Weights of a small transformer language model: no biases in attention or MLP, 5037 steps.
Each number is 128 + 24 x the weight over the matrix's rms, rounded and kept within 0 to 255. Layers, rows and columns count from 0.

# layer 3 MLP down (transposed), 320x128, rms 0.0782, rows 98-101, columns 0-127
[[119 106 149 122 152 122 141  97  92 111 126 105 156 156 122 152 150 121 111  99 162  92 122 141 118 132 105 148  76 137 149 132 157 168  49 154 115  90  66 105 111 118  93 106 136  94 102 130 101 119 139 143 136 109 119 127 111 130 112 145 149 113 150 137 163 133  98  82  84 139 100 100 148 122 167 122  90 124 126 180 108  94 176 104  84 162 136  78  59 163 128 112 154 182 123 158 154 148 166 123 146 159 179 149 151 103 101 138 122  97 131 154 139 130 154  89 122 108  82 178  96  85 114 131 104 103 128 116]
 [124 141 135 135 103 144 105 126 135 141 104 141 105 110 121 143 120  81  85 137 133 109 121 121 131 102 148  99 141 128 111 120 176 150 129 122  93 137 134 153 132 117 140 117 150 151  92 140 131 112 125 101 113 172  89 108 152 107 139 120  97 108 130  86 119 145 130 140 135  83 111 122 173 153 121 121 121 145 133  98 149 184 131 138 157 113 135 152 129 107 141 140 142 147  93 126 130 155 139 143  95 131 127 162 139 156 117 181 132 140 142 163 128 147 131 180  88 155 122 137 113 168 101  79 166 154 132 159]
 [102 104 126 125 103 131 125 104 145 127 137 136 128 182 117  83 157 163 127  91 168 141 103 114  82 146 112 141  94 137 141  83 139 146 148 144 101 165 157  89 142 120  86 117 141 169 128  76 153 137 125 147 153 119 130  81 139 139 109 122 179 119 131 129 188 142 131 114 125 148  94 131 146 147  98 171  94 118 116 154 113  75 137 138 131 114 131 154 101 129 139 142 175 153 138 176 146 135  84 128 138 131 140 165 156 136 131 137  86 114 125 139 110  95 165 112 128 140 112 175 119 132 162 121 129 111 160 108]
 [121 142 181 137 128 111 125 113 117 139 171 119 150 135 119 170 120 122 127 159 116 107 152 134 115 153 111 123  78 159 125 122 121 171 111 138 154 140 175 115 156 162 101 126 165 143 160 156 155 169 130 133 131 124 180 141 110 146 114 116 123 151 136 108 156 106 160 114 106 108 129 127 118 142  85 123 116 104 103  99 186 168 146 140 129 154 175 109 155 119 115 118 147  52 130  89 100 110 131 135  78 107 151 112 118 127 142 137 115 116 153  76 132 120 137 138  75 116 127 145 125 117  74 193 115 112 168  85]]
# layer 3 MLP gate, 320x128, rms 0.117, rows 99-102, columns 0-127
[[133 116 140 167 129 130 159 107 173 130 132 158  97 108 139 120 112 142  89 128 137 150 119 149 142 132 109 131 155 100  51 134 184 122 177 101 158 100 108 109 125 130 132 108 161 118 133 124 107 160 126 101 136 105 127 125 113 126 174 132 158 118 105  71 126 133 110 103 114 152 111 139 132 122 133  77 135 178 117 148 159 102 148 133 125  94 151  91 122  83 100 122 167 109 139 135 185 133  85 138 108 128 128 126 150 119 162 100 147 139 128  94 124 118 149  98 109 119 159 140 124 124 124 129 151 152 126 141]
 [118 137 131 114 138 148 132 123 142  94 165 116 129 123  55 165 110 156 120 176 116 156 115  88 153 174  77 127 124 134 128 129 141 103 148 139 125 170 145 143 123 123 124 151 169 126  77 147 129 155 120 173 154 103 135 106 161 132 130 160 107 132 121 154  55  86 134 121 125 148  57 132 166 154 131 145 144 133 151 116 133 133 129 126 107 112 129 162 111 138 155 133 106 118 120 137 111 129 127  64 150 157 120 115 108 182 129  83 111 140  85 126 148 125 121 104 124 134 127 142 107 140 137  90 162 186 117 107]
 [ 90 178 136 115 158 162 160 123 136 122 114 147  98 125 191 127 143 143  98 112  91 110 171 142 138 148 154  96  98 124 111 141 186 138 144 171 132 108 151 136 102 142 116 121 101 169 180 161 135  95 117 137 139 148 132 111 167 117  82 132 152 110 151 110 115 144 157 143  95 154 128 135  96 129 124 168 103 115 141 114 162 110 147 111 155 127 133 131 134  85 112 138  80 149 120 139 104  68 126  95  70 137 148  91 109 184 129  87 126 114 119 106 119 140 135 110 139 110 139 118 119  86 169 182 163 160 106 103]
 [131 132 127 121 108 137 107 134 129 128 179 137 134 118 109 123 134 128 130 125 126 138 124 112 139 112 109  94 153 115 137 121 150 103  98 153 149 140 142 126 146 131 119  99 119 128 138 121 142 107 143 135 124 122 118 108 116 104 115 135 135 130 163 115 117 106 116 130 137 130 116 124 114 124 142 107 156 111 133 127 145 109 106 138  94 128 119 145 143 128 124 129 125 133 141 133 109 122 111 125 105 158 131 102 125 117 142 112 129 138 135 128 126 141 134 106 141 151 113 134 119 130 138 114 127 177 136 139]]
# layer 3 MLP up, 320x128, rms 0.121, rows 99-101, columns 0-127
[[122 137 119 144 102 136 101 111  99 153  99 123 155 161 114 117  99 156 182 162  93 128  95 151 133 145 150 125  89 132 130 112 120 125 147 152 138 189 138  93  88 116 160 126 105 169 118 133 147 146  96 114 133 156 153 105 122 146 108 135 135 101 153 112  86 107  85 151 139 124 138  61 137 108 122 130 135 132 135 132 122 153 153 118  86  86 122  90 127 169  79 124 159 113 152 153 144 125  85 105 120 134 106 130 169 146 122 112 157 134 116  90 169 133  87 143 161 115 124 159 115  98 149 143 157 146 129 132]
 [ 60 132 138 149 143 145  93 149 148 102 127 124 112 181 110 133 101  81 139 124 152 128 120 176 140 167 153 133 153 144 151 134 128 120 106 163 136 186 104 145 144 141 173 134 127 128 182 119 121 103 135  65 174 163 100 146 142 123 154 147 136 146 156 103 110 108 106 167 122  64 118  95  99 124  91 136 142 129 112 113 117 132 103 153 124 157 117 104 127 114  91 138 131 134 117 110 177 145 145 150 154 123 142 120 119 137 195 109 152 109 133 163 144 145 171  76 122 180  98 144 124 161 147 166 138 131 120 125]
 [143 124 118 152 113 160 111 168 154 118 154 148 131 151 144  98 161 123  99 163 196 134 159 105 189  93 139 128 183  86 139 124 129 122 142  81 127  94 145 119 102 135 158 101 117  99  73 134 140 143 107 156 138  96  93 128 140 158 131 126 159 166 139 132  74 135 112 119 109 139 148 126  89 109 136 123 126 131 137 123  65 129 127 146  88 108 155 120 130 118 122  71 134 112 128 107 135 147 100 119 149 141 157 114 143 112 131 123 145 125 107 133 117 169 129 124  85 123 130  79  98 169 180 119  95 122  92 154]]